{
  "n_layer": 12,
  "attn_scale": 0.0884,
  "init": "trunc",
  "init_std_up": 0.0298,
  "beta2": 0.99,
  "doc_mask": true
}
Each number is 128 + 24 x the weight over the matrix's rms, rounded and kept within 0 to 255. Layers, rows and columns count from 0. Numbers have three digits each.

# layer 8 MLP down (transposed), 1024x384, rms 0.0798, rows 792-828, columns 256-383
126152126100134161143138096145135124119078130120148118105082146220136088126094080131138123124103085130111135123165107134115137181131090143136125126107133123105157149101133160153104123159169154128099166117103129131136129086102112123144135121123104107094112110098125093130106118104126142135112120097121090106127151122128114106163065146118099145136101127126136151100177140124155126103138
137118118160159145143138135145105142133137180141108159137113132120137145138113107104136169148115167103118091153114130108112120101155137119149104135132118158152123122080121117153185148082115148129125102118126161128130130128113149139128125148128139115141056153130116129149093112142100128076089116178151154159099148160140124144138133106125127161155108143148118097133171098147157104126160
138127152108114095144136125158127135151131134123112140154128107121147155123168163113100127152147112123154188127101156139116146126150085136100119120093095137137133148143143116165137101153129178160124093114111104109170136161162154148138095116206128102137138170128154113120148139169075137164110176153115137142160086122162115123107145114154138121110135108146089167103114156129153092145112
085130122172114190113104149132104111185086118140129136125125134091123138145187128164141135113121144143156172102158095145133119187120066149144131142143136159143133113121160107126131138137118155083158094073124123144106173084125143142098120110177157134194102159157089147134130076139138116110095138145129131158128133146147160114130116142156111098150124126093140135110172129132158135134167
148105151143128134146108145141115102130158114119147135118116107107139148146125139108130143110124105152193137109126115133150136133159168145183120144138124137111169152152129159095165145127121138104124137140176109100097151147128114118128137159123139155128141104126132110116152083115140152092095115113126148111123144127085111126136132154149120089098148147156143141126118121102153140135093
113133138151085133123102155131174128107071133155121103190076119120152125123116121120157151107135151124156104115138130170130133151135138142190130135138128118106178129109192110134142152104106122118086169146126121087112128165122129158127126179116137165147122123152157136114107156099135134116145113148172160137156173131114099166091114121126143099159160098135106131085135122104149097144121
135127108093128102157121148050128099141172107149120131139149081126113089148094105113133143140138134138125198193107101102138106136136080128108141116110116136122124110084101157170100130122133137122129076104139166112144109124131148123126146125074111077113163108094124153129129138148116125110118139136147129120121114104086084147144144206115146130115088192105157104133141141093139101112122
153125174133116131114154105130124070079155162101115113148148122103084131125125084139130121134120129134121116156102132123113103183127158147133152151152149125118125116106128136145137156153072149100137163115114082108151100139139105142130097146104141101137110132089105142098103111086150097120105114126129129110082064136120140105113125108128099145163091122128124133128135109138113121137150
162139102126122092103157098139130119119107179208149098118085107125138145216142159162139100121130074146100123112101141127106122124130163123167158095134142130115134177107094082134084171129135122132149161149061157151125172098102069161095150119135137070157135085121138163095130156167143116111101153147126117163115117086174152118094083150128118141135131113107145113097137143162146130133114
131145147173125131112132125193126093116110135135136149143120113141153080123099131147099077180131199124100131112123117152097145139130134115102140143094177103136159094169183157157146134089111116129128120132110127132160138134132111101151091132110149174125108152106147063125119126122143128106149134127080139098093105123108134134174145094157132144141109155094114135142131097098140124129122
058126094131112116151140132155138127143126105150097121111125104121109149091161156140133102173149125177126109155139154119106147111085100142104127114096131129087145140137112122099081105139140161113167098170111125146111131114127126143092121125126121093139138137110130136171136095141088104121150184097139131123156141088151126110098132126149133093110079110122119129109104109130133123116117
138129160123118111115183114126083168114122104107122114109139169152104155095141149137139144130136108107089160171201153102173090107121127104105150159170134141143107103173096099143133153115139130147106152160090099130139145135056105145145131134167143168114102113126170191094142149103099150133108083141123081152154102161177139115111128135130157099152126092128137089159112139130088136124116
097128155140145125133160071143148119137131174128115119109117122106157101114103187081089106139075164140121123179132115131105139130163142133134156143155138139111097093156188143113151112127180114122093174188131145145149120126163143118101157122129145164136146101136124100121106126128141063152132114111129113143112128115105088148170138119137139120157127106154149115135116103145121095119122
122142130133103118137151137153130125126141114136112105118084124175150172140134155103133088107107106132107117128130116122109138137111115136125121107148109093123104126133122128126119122120134135125136128158113166154127097118133152104170119149119115111155130132140133102175107122102113112161133190091108142120127147092130123115108110126142155095130114133122088045123146088108091122139147
121139092116114082174137113153094098149119151156131115126101148170118114100157122123119119156163106172125127135082121139122145085127125114150114160139108128168091142119094108137087137129156147095166150059158105136124151129141149160133150110148156125128141084117154126116124164105120125144129090138123135120136140165159154137122131148133107144102087106126134133142117136142148116123143
110140152115116134104103149157176170130134137140179128117115099124131175122123129138121073121154151118107134152125159123167123123147168153116175122149145132110145122171148159107097119134125171124122093129120166163107141116091151153109156147176149098150158087086143102118136137123144121134146133133134155168150112082134134157104132139105138114141137165098153163110132095128148127148118
132083102158077146106125106105138090106129137115142102092145117160134156103141159097060132162093098147121098095153093166155123104104115110112108086141136129132108169168157110121167107167132157131108081142129140128089090173109111171122135138143157126140139108111155114154170156119141059098076117102174108099147160126109104118122092102113141122096155108134144157114188147102149075106143
145121138122103112136135186134115160104121155151125109145150109157095150118125135142166109113121154157127113095087130095116134115123102117100090116115106138121132124108122104177116149117145162121102134163134106126111132098124137137160136089078139124132125110134122135126140120105134122116141105108122179135118098143110131167124159148097120127117136138133127077148138128123118164118088
147103146138091116079095114153112115124162111136163102120093109151141122104122146155148138123130151169123112106137115121181133108116049129123154138094108157132139168103134075131135126134127112156121120075118183088148086133122143123119149148129118142163140120100109135185152185118101126111126131114113122136127162136148109141072098114121099132103096086100104144112099111089130130117090
115103135123113136192143101152096112137102122144083098113163154179127178137146113143160158103138109140101130129116159099133118138132095144126106110100094091150082188140171139153128111119124088124099161120112177141167083132152130179126160106144103144127129140145154143092085113128126166135097095163145120157185096101145142160195084090137143116117167188095129158185115136075131117132142
103136150141100115157082129183124096119123093137107175131106130160155156142133158116129110121158123147102095125130114076110124147118095150159121112110187170149098131121109095142149125110136149121146114091120112131135105114147144136147146115120132151131121150133123116140143116133132151149156157147136137101134157087132145173136143076134096108105141155113113104126094137121130168141121
171117132131110135096112115125148124153118105130101130119139137141109109108133146181118111125160128104082111126156135127106096167115107128100101147147100132146150081147142124091119158094153123142097129127144152123126117183130120112110110126143154140077102141173128158105128124112103106121189098193150142161100123141136093107147121097130157181138127143125156141158126105113140124130132
146137141080135112118125084072148126116174151115177153108117098118150120151095126090113140121133189140130153146144098156186126089115098116107152115126147096118113166090079135134112160141161135134117135157111099111120132116133148131128101136112135104124104140175110151112110149129130101114144130125156141135139117135158115152127131150131133116069106101113100135134142142149190139133159
108135114155144145148145147144154140163144146125159134127157105122150112097194100172133145145115146152163106154095117089118153159121126107120114118133129112109138125120096128130124146155112126157124102162096118122116123126127122119121137135128095153138128139138129081120140151116157117122094109121064081103116121111132123139138169152133151131126117154178116119127089154158131108173086
144163143115145093173136104101138100124141126110154133150116117079155102134131123145168111153084123133081108110146085129114158126137124108134130088147199166157136101096146131122134112137150106114107143158143089123163170116151186115176191111128153149132188111139135130141112151123152172114128140100131166117133142145116141126135115127169092152134112182166125120158160130145147106078164
129107144115129128109154125079120139176127117144129139129167123109144189143172148128084094158127125135124117089162128130114110154126144169100076135125122110118106136151123120077125134146205113106188138119125120100156117131172119113119098086151123128132141127116167138051157130101135149131099105143144123217082110144110151140095140186138124110123170098153094142097111109141104120097142
132109138109118124051109117110125091107100095127121127090120154167131107095113144121178089086131120093155097171086118132121176140121125111171100118124136160104127093126096124123161161132089141116093134111127111170149161111153173104119128132118116125124165130123096158143188148123131147131123148127159149129158107147130126138136146104133103155124140093068091122166129091160174125147089
106128175107131138128159138133144173113088076093102107142133151108145129136110114115153099118133164140147155081121125121091115118126115113112102109153148133113093078108129168092154150126167088154105125119127134162182130150102153156113133118099131172121107125133156124129091123129137123153167155141113093115154120116157126148163148140112114112090131130131132108115131153161126096150104
102173131095100115145165096130163135140119126095122153139142123083083156181085146128157177115095106132099130134119125131129137150114144152139122123088136097110137169151129111116122117157167137141112126129111073136121167135103133137073147121127122147126100137105117105119110156093140146137139136163114130150124129140118109092095149134076194202115130128138131090173080130167133100142111
104098171114142160153128138156149117131072120121118141127111135182180092116094128156138132107120151095082125138153144146105095130102099131135119152157126113115112126141136183141129130143098148120123111156100117139112140153109154121153133158102128152145102095165148134131168174161159124123110118121150086114094105133080124136120082173109116171119152143144122165107148126117121098152177
098130132132123118139090105147124109118131169171106136125105168123075130130164154154132164119126110169096145151098122150156143168103145132125121112135107064144102086174156106133149134105161110149137133190116148151126181150171123120133169123146156113146147146169112103127110137143165100102154124157151155147098110118154126152141137120147097150159141121077122077150115123152074129100154
124115134135147104113135161136109107107141104101157116097125104098149127128133076134134179132120136120187111182127126158111132140153113139104145145116136127105105139121123179191171138103118129127164147140143143157144117108126126099153166105135141144061102149139097130129149104155071123116154094112092143126172140123107120132120083095127102138122153118106170195104157116132112140110154
130133116134112137158109096123127136131140087131131109169179134120117139141156164127119107096108112135122112148158098133139121106116121152089134159137140112129098127108124146171084128091085125106126151127095155131188138119087199131157171158110129169098101159064122147124107156124119076139119135137120131145152141107133168090070079152121139084134130146098116147088119110122081157099169
060147098107162082153118150165094131140103150126148121147118153082120158139156096098128127090131099133134119130084085092121129129125118109131131133150120160100114136142129134091181136104131174183133125120107107064103116125077154111132133147138114109128135097164151103125194120152082172101106183142137169129147097090130148117134187091082130156167094164102143068116177175163112103159098
110151161131095128149124160077120095118144104079105134066106116131134143121118104112096108149150130126126143106100126131140141137134121123097095124118135174153109081123100090147092152142154125112152112109160145132108147135129138093159135126143116203108145113108117116125120143130130133149152130144154145116144117102111166091095089158136119082113131105142082112117136091128138183147123
149146136121122099165106110121140165127157149066121149136142141155166120072131137110141140171152176124175114103121158131202133096149097126120115103103146107144128130146091146135102128159085106133086119129127089139142105113195090185113141100114134149108137094144145117113133133141117124140091107103116117099125119143113140119149120092105114117138109153082169156123083173131106132097151
135093138123123128167126116152157150130164125090109146149135132127189137124171153166141108134128141102094155144134135112133113110133123127119147149135161149100155103101124097159121108170130101123146124138130117112105129122132122115107087120138153124113139128095114123182124155112129121157105114155141125134113105146118115113151088116098157109135100109159139144117075144140104159159098
# layer 8 MLP gate, 1024x384, rms 0.079, rows 793-828, columns 256-383
141123086153145080123090108166150135131123105142079109118173126141099167145160110115119163135096118103153144079133169169121080131151133128113066135090162160127123112110119074122109128114143103124157134103104067148165128149148158119122122144151131108131144102132135155110112156152176095132099131175123131129108113116175114107147130143085116127063093107136162147119133103101134168145140
115121133139124151130102094144098142105143126164138120137123118114148097110061147099127109120101115133100074142132133146111118076086109128113083152173103126080128133148118097134101106130125067137103114144099125086114111107147159173124130094126157168081191141113109142145114151165157146084107145155143112126151160125145128123150142105139124160151121129125140121130085186117134113122170
138142165121141125134126120121156137117121115155130103143111145151091101097107130111145104149122144137153137089114120085089123076088089152100108162157142128126125155097132110165165156121118106117105151110147127189115126140137175132168110158112090138106179148169153142125105137101074138152178108097111181125120098171105096114117135114092150162106145096126142123120112091084129117125134
121155179116107088131102100104117123131108146124122101141121152144113144084078119118138143141122117114108065152115104176154112108163148120083101085118129133135159103094087109100119144180112118136142104135128151123184085088135122137075117088179111083117110113144104125112120187116141110129116158108156115105154100143123115134155137067117117149115123079141115127104110091138152121106100
145114112097150157160116102100152103090149126140122113123106090146140152113114121154070131114148152143087132130128154140119134117132137144123147097100154125130089103115121144153149137162099139110092098063129133126150171083129125140108131131131150103130134131136122174132151117130146110113098123115072065166118106107112137113148153149120109159115112123110190129142116177091163145087102
095112106109182136105070144139121137128104154103154110170142120137152101111146140099139109131167143170086131133135129144116133103113156107083148162137135148154129104134117146136114128121139089145102163153161130180119088111130114144169102081115094123148115125140107144101115128121147122111107156117109169121123141135147114126120138120130114113129139110104109106140075142130122084129102
106130097143147130109129158099134148132120097169148101096132137131120176124088138138085110113129088150108098120141164109111108140185103084144120151139119097115098159145127116108153145126114127122112122119113149112166140143119163105143138130170103175101126094106114127121149112112137094125113133132084092117131096100153148110113125118129143132095171116084103091152066087115142122158117
123071138101168122102080121078139120111127103116101148149122114133152102112130140165122125134166183164107115111136119145099112086143093097138106155118126127136139155152162129089136117074117117155130142091126094165137102113117176125129108132109145137137131144130160112087127130122112142138151089103115124078146182176112150158144106127099114159109084127173107146099177135138144141118138
085174124158138124113119137149164110121150141134116092136100118132113115137097174115121132154159151106093088057142124127136126079121128124148145144135118126130116105139150139123133107163119142162083114128145144126126165115108092161128090143139148151153162112156123118129118110133110125142131126135129111120167144108138150112127113129118134097135132129128096147129118132110112068113129
122143119112067113136117129103092116113102131118136119096086117119095109150166155153107128166155101145137149138141143126126105118162121108151114141149171125130150122132138095118138153098122113143162116138097162119159124161139151122093120126118141152112128115127146127125147147157129138084118179141136119122087110144153141152170119103139131134140120118142111107185098092115123094111140
130113099095178137144130118114112107082131149088132142121173151120114155093137122102111076108088116146144126158137130104139119122114123130113094130126113122151152110138122113109129120111125101114116176145079131101162155157118119112189095113090155135159159116127138129101164125114150148155151110139153116192128170133112097123135161096088119119136142126122116126140162127159160075147128
127116138100146106127108156153098107116086144119108118117112136090120116117120136148098150137093171111146094142120154129125153092169092151125139130147146120136148168149131121138134154121161122146125091129116169088119124127144158158114146140146106144127152158162146109154106151082145113135108117169093082110127106137142064154132133141120112128097148166125144127156039131070151130108158
103111124104113119142157104158147104163119174117130088150130156136131138182155140120138097123132089164114152118131102121144128158119119143134059092107097109142122147134107136118160153128126097143116138128147102150129108166077110137140135113121099109086128147122123115132124146155163141116068123124120131137155108152110168195116125126168130111129203123115081176102073154118102108153126
102130123122128154145144134131162130096125129168135140113125123146163120103120126126141142165086119120129125138105124109129169100114156114114124120094087163096159145102108157145150114128096117073139105110087125154089153154153110131148153122088091098094117131113130145133148165093137165101129095139115129159115150111117111150144125129124175125121101093136127137106120174084156128158134
142128070136120158092169083104131102155182117182160155130125132142179139091117144129159144100136103124168128110115066124145103107067107128120123134119142136124095146117084108165085139124135173118115133157114096130127138113128168151119181122137172151113085172134113132157127111105108137114179083165088131118126127129129168129106143116149149097144134089111145161129139102127132142137140
156121159107124161131084147078123124085127119131128172146137119177131133160106129135162112098144139108150140172122128138119174126145102101135132078138126136138164120126125095134128102149143148096118149109151125154152098113142142102137110146160136089143129115166156106125112145077150150143103124121157160128101126143109146101112110113124126092124161127153143087110162115137132127107118
154153149193137141129095137106111123143129105125113119087116121114112089120143125120131119155080182111086133139148128153065130153132137102089122135118182110142144186154146129112150119142130109165099099103104134147151089124107177122141110149137131149141115128144133089137146094078131101109142151137122133124109165144108105117149163092129135128108104099097193157118105122143157105155105
082141123138122160163171142125155146119116124155122082159088099128163100133153114118115141121151151126147138148146072136148131069100085130139124100106110084106090153156146110148115125136167114126167152126099118125131160158119163110136115143147125128115137125134092120115101139131110130103046129116120105135105157134171138113106088188140144142119161118149093142119119150091138126114175
171138150123115160108065098125114143110107115131187157096070106147129099168145123133094147114085140168096101110081148100113127111112107118099140104111124130109084169149176175107128121126155122107156075131155091090149128142115135108107175136119156144099150142169127147142139113125094145122093162113148130140105138183110079133159106109160123118129174109110129151110099125156135110157135
124111107096109117149118084124089138115135099160126161133152110161102184155115148159146097083147104138168108128192126148088111081109153091125100106160105150106117172102101089168096167111130141137136114121079150131114155112142127100121120127157149142102140129133152159098150122139103102125104152138137121128117096172120118096142137163117121165088136132147085132108170096079138118114093
109143122087100088137172126156145119119100153152172155117100144143110128114142091135118149137155105099122120085133128129124118138130130100136118107153123157120100074124128119093122128136157144122131137120111167086133108082122061096101130147137136137148118132107127102181101120144073152140142116152152160120118100148103165146138142149106086096104140152171099131160110123091103117107102
132094122140108138139134120083111140148118133113131135120081113126116083134146138121074095132110110142130122102077103150127125133115125132112152157143124105146160117086134149104135117161109097108103097154170120132163124116161129114146150104113120136091138101126112118099108120104127108170162166142138155120153167135118139121146112136156114155133141152175121096178146134088103149143160
131101122107110177140114102109139111117214131101151128135151115152171137104124127197087084147125151115155122143127142135111126146146130112101101158124108146141125113122122170125111115126096120107157129098094106145157145127122138093120119120103103152124103131105128082128110105114157130140085144147094168160138148105108090130133131130157126154181141135127154108148106125119147174126074
121134094191142135137139106125128089125124168136094128115200137141149123099100119130131119141168132165137146066129132132135104128080142092114097146114063133151154121107168140157093122109122124143114085137100086142127088131151088153104151110166143144137139182142122140141120119116120111162162141109131164134174150145161130136108154110148154104099120092153119095112140117173184115127143
148102094134153148124135128101110086141109108117127117099143130171092129140112113165085141148119108138139155101115139106115173163099137161094121135123044110101171117110137100106149135156135135086151121114173116138158163132180120092110138088170118161097128122128133137137115112104101087154088114151080133159150103133122120168136189166130145142123180155130096122139104105151118134120136
091138172145135118155178099072104154136105103124109204146130141164146119078107105103156088108115127068144111153117171100096136167124123114152133135099138130135160154155152109146145111133128159110143165074098112156124115140142128180110089157146126148092119110103132119081148152104109115108106139144094132160152112079134109079120166098129131154183119129151143118160131093162116147117118
121113187121150133114112124126101133088119129119120101148098135093110107124136118109140086115129126139112119118144129144141129116105104108125118141108136138076099104119163119120137140154141090130116149134127166175149142161124167143096150104124107130114100121136135104108111119112121115134126121150129102120137123141143168150175120134163181130107119131119115155097149139157173140195128
141144112178112150146141117107183149135131146113138127133088097124114099146106163055146168149120122129105120103103116169094108142149144140104097112142119092098128134156097148146138094145136089142104126129183168170147124123132161106152122183132122111147120151143138169142139136138141124162074162126121119128171102107112137139127110117154059081115127130152116144090133139136148167137107
108101136156102160149111131121093081115091101126092143164205138177137149121128124092136126098136134129152143119105130142131142108087146083141146119131091123169093137158097149123132105133098126106131138151112117078110136109141074149085119133103135116148165151138127135100141150130112137130137114076129152112144155105125135144163131097119161111165123159111117140086125172116157116162139
155148154140143180176131096150149107116184115095111090180118133132139101123125079119145151155092152054137146110168169097095152139102120118134152120182099127117113122142128117137121138137126133096145179097104130120155134143157088139116134177097166157181088091155170154132090072151084164171149096105128098145109093078138098120108185141132181105100117111123133118134136124101108081087153
126142129116151132141155132106099123145130131109160103084121126153158086149069118111115181165150168104150150130124128120084150124129133165135133124147136122143070141120101161139136164116096112138176097117111148143158109129122143117141184128147157097094143131119146087138114148107122135103109141159110079125161180149125122159076134165128127123163116103150078149127127101139078085108191
113155094132161092140098122140149094147117104175169167133135100113142117131135087119137114113117106122160118127159087128134114137142069129098153190127066145158103083178097164167116115134133105128136153093124163143135151147118122111117124110132113183119125167135110093135131135105127161096130151125113125146159105154119118123122127143163121121182117089125105161156113126118135134090142
125111128114140092128164193094110111123161133102103108146103130133134139089118136126147153115097147178097149083055117089095133124060123088096144115137139118174145147123162130117138110120135149142130079130125083085137096114098159143090138105142116131193113147148131137111157156146076129168105111080128133110115108099118155069135168099159154166139173148114125082165128158112114143108138
162139125134120131087115104130106138111123123135131148158111166118104109122095097095126131088150138094120116136168189098161127082111106133088103109157134132138098143167124148135139157131099135088116140116129128098107159146117153148167128163127153095114091120118132125085139073143093129125134131127071114148141134129127151106117129188072117155109176105113117114076071107133123156105088
142164121086099134121127133115117124154123119118170117116111113135084081143152124124125122114111097117142136098104121145075099108122123108108155137120110108141137129138142108137136154143186170122125116130140139101136136141079131113137135146126135135159143153097121151175112121131159108134163101121122114131117122086114140122127183180142112129155091141157115151113138092131170165161097
103127146117159156158134136113117164143089131117150084140153125129106136131124121104138142118106203092096155131144145150111127133107111113143108135150160145130132088157098131095159144116070149124116133160182069116142113125097107103127155122127113094133103145176112115107136115157121147087108132129147124123115128126119125146114136130108132195120117111130088105116148097124145103124131
# layer 8 MLP up, 1024x384, rms 0.0831, rows 793-828, columns 256-383
100103147137122104095148118148133112100133157098107201103143145123137130102077110150115112140115128164100119144110100145129120098134133153113141130087138118132150152137157143131107150147126137158100143067081134167184145138156168107126110110094136108144113118116108167088109092150128124107153148136107163132139148111130156142161123138121152126134145137140114113123139118092083191161135
121118111110097132096127140155109129127126122122116127117121100129142125104087139121137097184128150149109130144158099097114159117129171168144115153122112134139120139120112108097147135106085116128116156153116131086070123118115104155152138120151142146109150130189166112106190154128139150117120097110094123107161129120114152116150093119135106115093131122141129131105137088148092150122156
133133127087075189132147101155146121186114120152130117128154137103142097165148109189061096146091131136123145116103156134127156135080110101133086155104163119080130147126106131140114149139087161123111116147116157131119148118128170161126119112182147102149143153152126140125082113104140118130129119140125183127120190159095157101121147115182144144141151113113107133133126115159108163147184
111138126151171187121142147167176130110110153079142156146161118100153138090087125157138107150132127162097134131145080107138131120154113152149113130141149186109101139118153108130077119124110107149125166165091188173094148120148105134166106072117124112139106114106122141134128122138146150125101098129151082135119152133099138155141117125132177134096144156155119132151130105161123143155117
122110103144138144086148148096117163153130126120112116120132104159131121163141114169153126111109130081139138129111083124123153104115114130160110132135122128105105133120083108136151110133124110100128142153131165162119137154145104101126157147133159149139127127119120126108117103104155139095140138131172108139121127111128111114089116129104116129163102121166139135085114127118096083144139
137109142115149114120143141129133178157126169097155169137078103152127147136157168105146130129109113078180151114109162128118158151143110123111141167099134144125163096140075119152142107169144142159089125165133113169123129113109146100076129124104097113135134121139158141144113140143109131111143113135094185119134145117081081114153121138119103107125146125149047156128146107115100117125177
143129137151129134103150108146122118135108125171161109105134143150131120070143135173124148138117123130135151128146151100130102113126165109131155119145109096083105122130132125115144157121106118153118117125148122138133130163151104069149131103131111107103165065099144086147090133130098075144115144149131074111137091131130162103093130128123118156120153108104104154117134125151132130128120
135156116142096166125106103121094147119128149138183114158122179157129128193160110135148099120101139108147126137097140094095132142172127141154146135146087138168113167130097140146095126146161131128149130109082159146107162140096087176147100152126096135106151140123150115085154111133145096160147099119074109155185139121146128159093048146137135131166137105128142123126099130101160102130163
118176092123144103148078112145169135142125131138101102129149152104173129137084120151127085126144146180119148117100143151113147153106157133155122104126130093105091130111173069130173129148101145108085156132129142151127157155124178101099119108120133122135100115133123141122140117118143116121116136104121123192116146091118124111120157109132130139148151135113130132124130134117112201124119
145130159119162130103128117101176100133148166124143120152116145148149154148156133119136167098123109164137134164101145123166090149097119152131138148147156110094130099134092140112139096093131140090096146163129135124095117140095151089156133146089164156123104168128130146132127152080155109111098099136149121142104168116145102145146158123104094112143100080126133104099101098150127125126082
091124118145162143137143117124124116144112077154139128133155133125115148137099116135132126144134133142130142160127127094146148146164124137166125105151115111145069186130104156175098160120117078136132143115098137109131184143108147119158118156159137149118134108097122144115125118120132151111102130134127112146156128116142127097130145143110153120114154116064098124125153153127120139160096
082125128081142105133170133142156115141118158131102117107139112162115119092151098119117120146146123127141115150136121122130094140108119129141120145160093192117089134120127145129138182148152138078106177118140111143159124108098093127138154172125135132096095087126131112108135083135103120123122124132229152117135160116069118114120111136129139147122132146154105110137099105169111144113115
116146123131141103131131155153142126092130134178143170144147141116121130097134117114136119139118167090149134145130165136111138103132131107106116148130126129123120093139104081138108156113102161132114167145132121125164136124157091132081146110140157150147134128150130134141162089117101104148129143134124138111142098093172096099133121112124141152142121124115130143109108118108149126151130
109102140132136141111108121104170148148104088127113112123131150105070127129097158125142116129131148108120110167136126123115118125117086111116127112125117143132111097116123087125109126146110116125168148108144122108133113101182130133127102103143119151134099122126104147104123163138131124110137126103138171128104128098135145103093153172091107190155152096144095095157114137135138127154115
102113136129144170132129146098154141159136121117137132057137097151130119108108148123154094147139116132095163137110139130115156120122126163079109111153161142125108153116126145141106096117137128148101146120169133117135133107107102095137117133177071147076144101127134157139205141154142121143172120102113101101114097086120091094160113156119158148142124152177111110105147140126147114168125
122117114117103140111133107072100117148116124144159060136169149166148114138122125099094130197099172144123100121109136135157100151127110114153120120120136099106117190127085136150166169113137107146140123098128121117113100090112147161101138115166119128134156074108127131169119129140129063150113146131133135079124136160107144136108125120094115150128102129145144117104140128152130123128127
155135094097128133125124124142149161150114164122169156104124162112137133120132121094134109099114093109186130124121128087121128101102137123139100155130104130154163135114126159142107093112188093183130143143155154073138174116155111145109141107093150138101153078150181115167093119124170102144114091119135140151154177111131095112139109114121143124103158157171146176121124117163125166108138
061105161140167161175113132142143142129131114107131085105088141113161143129132116142111117117120143171126109074127081145075137169092136091111111153106126105098134129158125159152132107160134130083136105140103133138114121120189140137123125149150167128135105102129126081135176139076113164109127142123104141108122112158137144103133088156099123137109166131114101089126078113135101131106142
153129134111147155111113086170123113140144122128094143105119128133127151182150151154099115082116110154137130167130129153116150140153078130117124119158131131122111152138151170153107117140141141119110107138081124174140113110128103134069122120122095117140166112142132126120092102125137075096146111123119134154111081117143130154107128130129146119152157086118135117131136161079083148129122
126108153139121156137146103154115144102157121133090131145120149138145167093095105133104112141124144196135128174153162128118143122102098123127154151102176181096153097123112104144130151145136143101132130151094132074140104092109106105112122113144114137198159123175116151080110085135091083135131143130130138110130149115125114177140133087125103143124189157152115144125135135118089177190148
124181128185104145132117118132137161115100106157140133106153124099116091125129112135104119114190114095144109091109100158145098128105143117153142137096111108172117137136138141151111129120119129083126143124138151127131110101112123085118098117097108124144144109146095116112121131129125120137159138120172169160121144108091101151162110106121116115169127175108123125145124127109150135118139
110106136141148150113156127141170137145137102111141132116117184143118151108115127143113138164133090097121170119123100101128137099118136127130107166124122145090098130128107075129157127115174117107121135136183114107136121095143127146135117144097118102104123145103123141052124183105151103086086138129115078156127155162120113121148137126076098146131128149150128103158155131141155183115160
119121143100124134108112117123107137159115113159155143119120118163150110151141152134116168144152105110130087087138137128120116081173110144102106070108138115183108130109137114116121108130085161148140185133105145154102140134148115092134163170087096089118107149099133070126108130163161108118090144129133113112177117167141147143101112149086109144107149138151123121137104140088094123115125
126119148126116148160089116147097112116107109113101101127119123127124133153177123150141149148100113129146073128102135140173142162115119100123096105137160170151097124124148140125139152119119141121126107109132142150131126095127189139123125104098125126089169155124144131129107130098111111082139124138130130112152147106115108115191118131137136069130102099127125140134149117124148090086128
118141147141120158098128117131118113138108147153119114150120124128158166154113107140127114183105084165148131156116141171128135140112114127119099137113073105117120130112126119087113132138150109140181114078155116146159142114091124096102159123163108094119148149125124155122145136126080135141143105161166148161115071200125134112148136118107154134115123109123097104123150099127138161125166
112137149155110083156117152093120151094146139117134100124113116069136163131146142142091117126145097166145137147138107140091103109139114095134105081130168144125076102146137097091130108135110118077106157115141143158121135119130111142115094127170151113175118102107150130129152131150138128066119088130116181131170095158123101127126123087135110129128149131133132155113089144137106122146120
159157120172140134117130141121133125108113123079141136141117148083144132100108151152101157087138128071137122155128126100146092102137124135171108158103075169115151127136111151146126123120129158113117118146117145154117129085158098124132140159130106138092134119114068131089171111087164166124086143135118133130137099094123129120143120110135150107118150105142101089082127093140158156132142
119156090174144110133128154153103126169135141154200166109121135105101099167105117132145124117121127144108106133128158136140107145162130112145158174141151133140125131100134123126114092123127132146122147118127103140151152121122143083103109098127106108109138124107089107143098111108100149169127121126112135156162148131098131132119152150126130130126150150149121104149128154154184076149128
140152126111126180120127092119182121113127120105083090146145113157144131122139107171160138077091172139081137114106127126168131109132133138126102092129126151145085116094112122151109068123105077126146103130098109116141122128159113110112123135128117166095171136209156142128163126134144109131123173108142141135106114121180149145121102112081129160121112152169142106168104141116116104148127
150112153104186164115135185104137161162158149157110120119103153140143162135125140148124145120152128163107073073122110140143131165104149123119133138093113122141120097118106163181161156105124121162155141141116156125130097158124094151110120116106128104094141138132072099145124181150178148127112139119146125126115115137114094160077118093081083132153150125162108115155196091139097117124146
142108129157131121146122109148146126155134168146123127148131118158143109173139154145151124112079175110090156098171158079118162129138148109108150079072132154113108177112132107146117148104190127136066132113068133111121130101110114116149089187170125161144093117159149138047154151086102137098138102140128154130089117126091111110104193102191122141148151086093123106070071150082139115152108
115120147187098136117100137130128123183091120075089175150140096125142131095126136106129172085138132164123132160169117111127137140105119145078116150125172150141081173113098081156169157114104139133087116115128122131149161108099156158107115166114118139141142137137116114108104118149111121167118081119113163129139112102133113145080083164180125109117139146138131147091145122111092145110125
113129100144135106167187130152089168179146174145111134107106093122098165139125127111164205126072098138152150110092112139132118109087112113106120147164167116095105123126109076135167092097115153112154167112127113094188120151095158114115108118089179176117126138160104141130146102125080140108103150154113119088132109095117131151062160101173103125155139125083132082119131162098124134119143
119140069137142149101150184175113108072115150153158121116133136150164116133120154160163146158153148115126104145115164125137078115126150087065150105131120125160122094139133122082093111149166103127106140109134103149134146102093153083122131141108160152171160108114129143188173119124126133090158131132116137147106141154157123120090141112182125127134117120113133132169141110154127120093154
095111154107134121112137150120089124081110157102120154125140127137106126108152137101140122099164120139039105148144099092127135118155110137118115160134134148125133119108124116120103102114125148168160133139067203124154117085120123128138116121137130127142140162141128147103091121141113146101122113129139131148114157166132119137110066117129129145140144166109102137137171136128128131134099
130138146158130147125129099186186130126121145160132132109141091169117149168160114128087116144142115127147138148147130135081128139096146167117145123123133083089136110184157134127080119170115132119156107133130124127110132145070108127118155113160123122120098155144180105099129135099092115112160116141131117092108104135111112118132134083159122129106134101155125124114131143118132095133088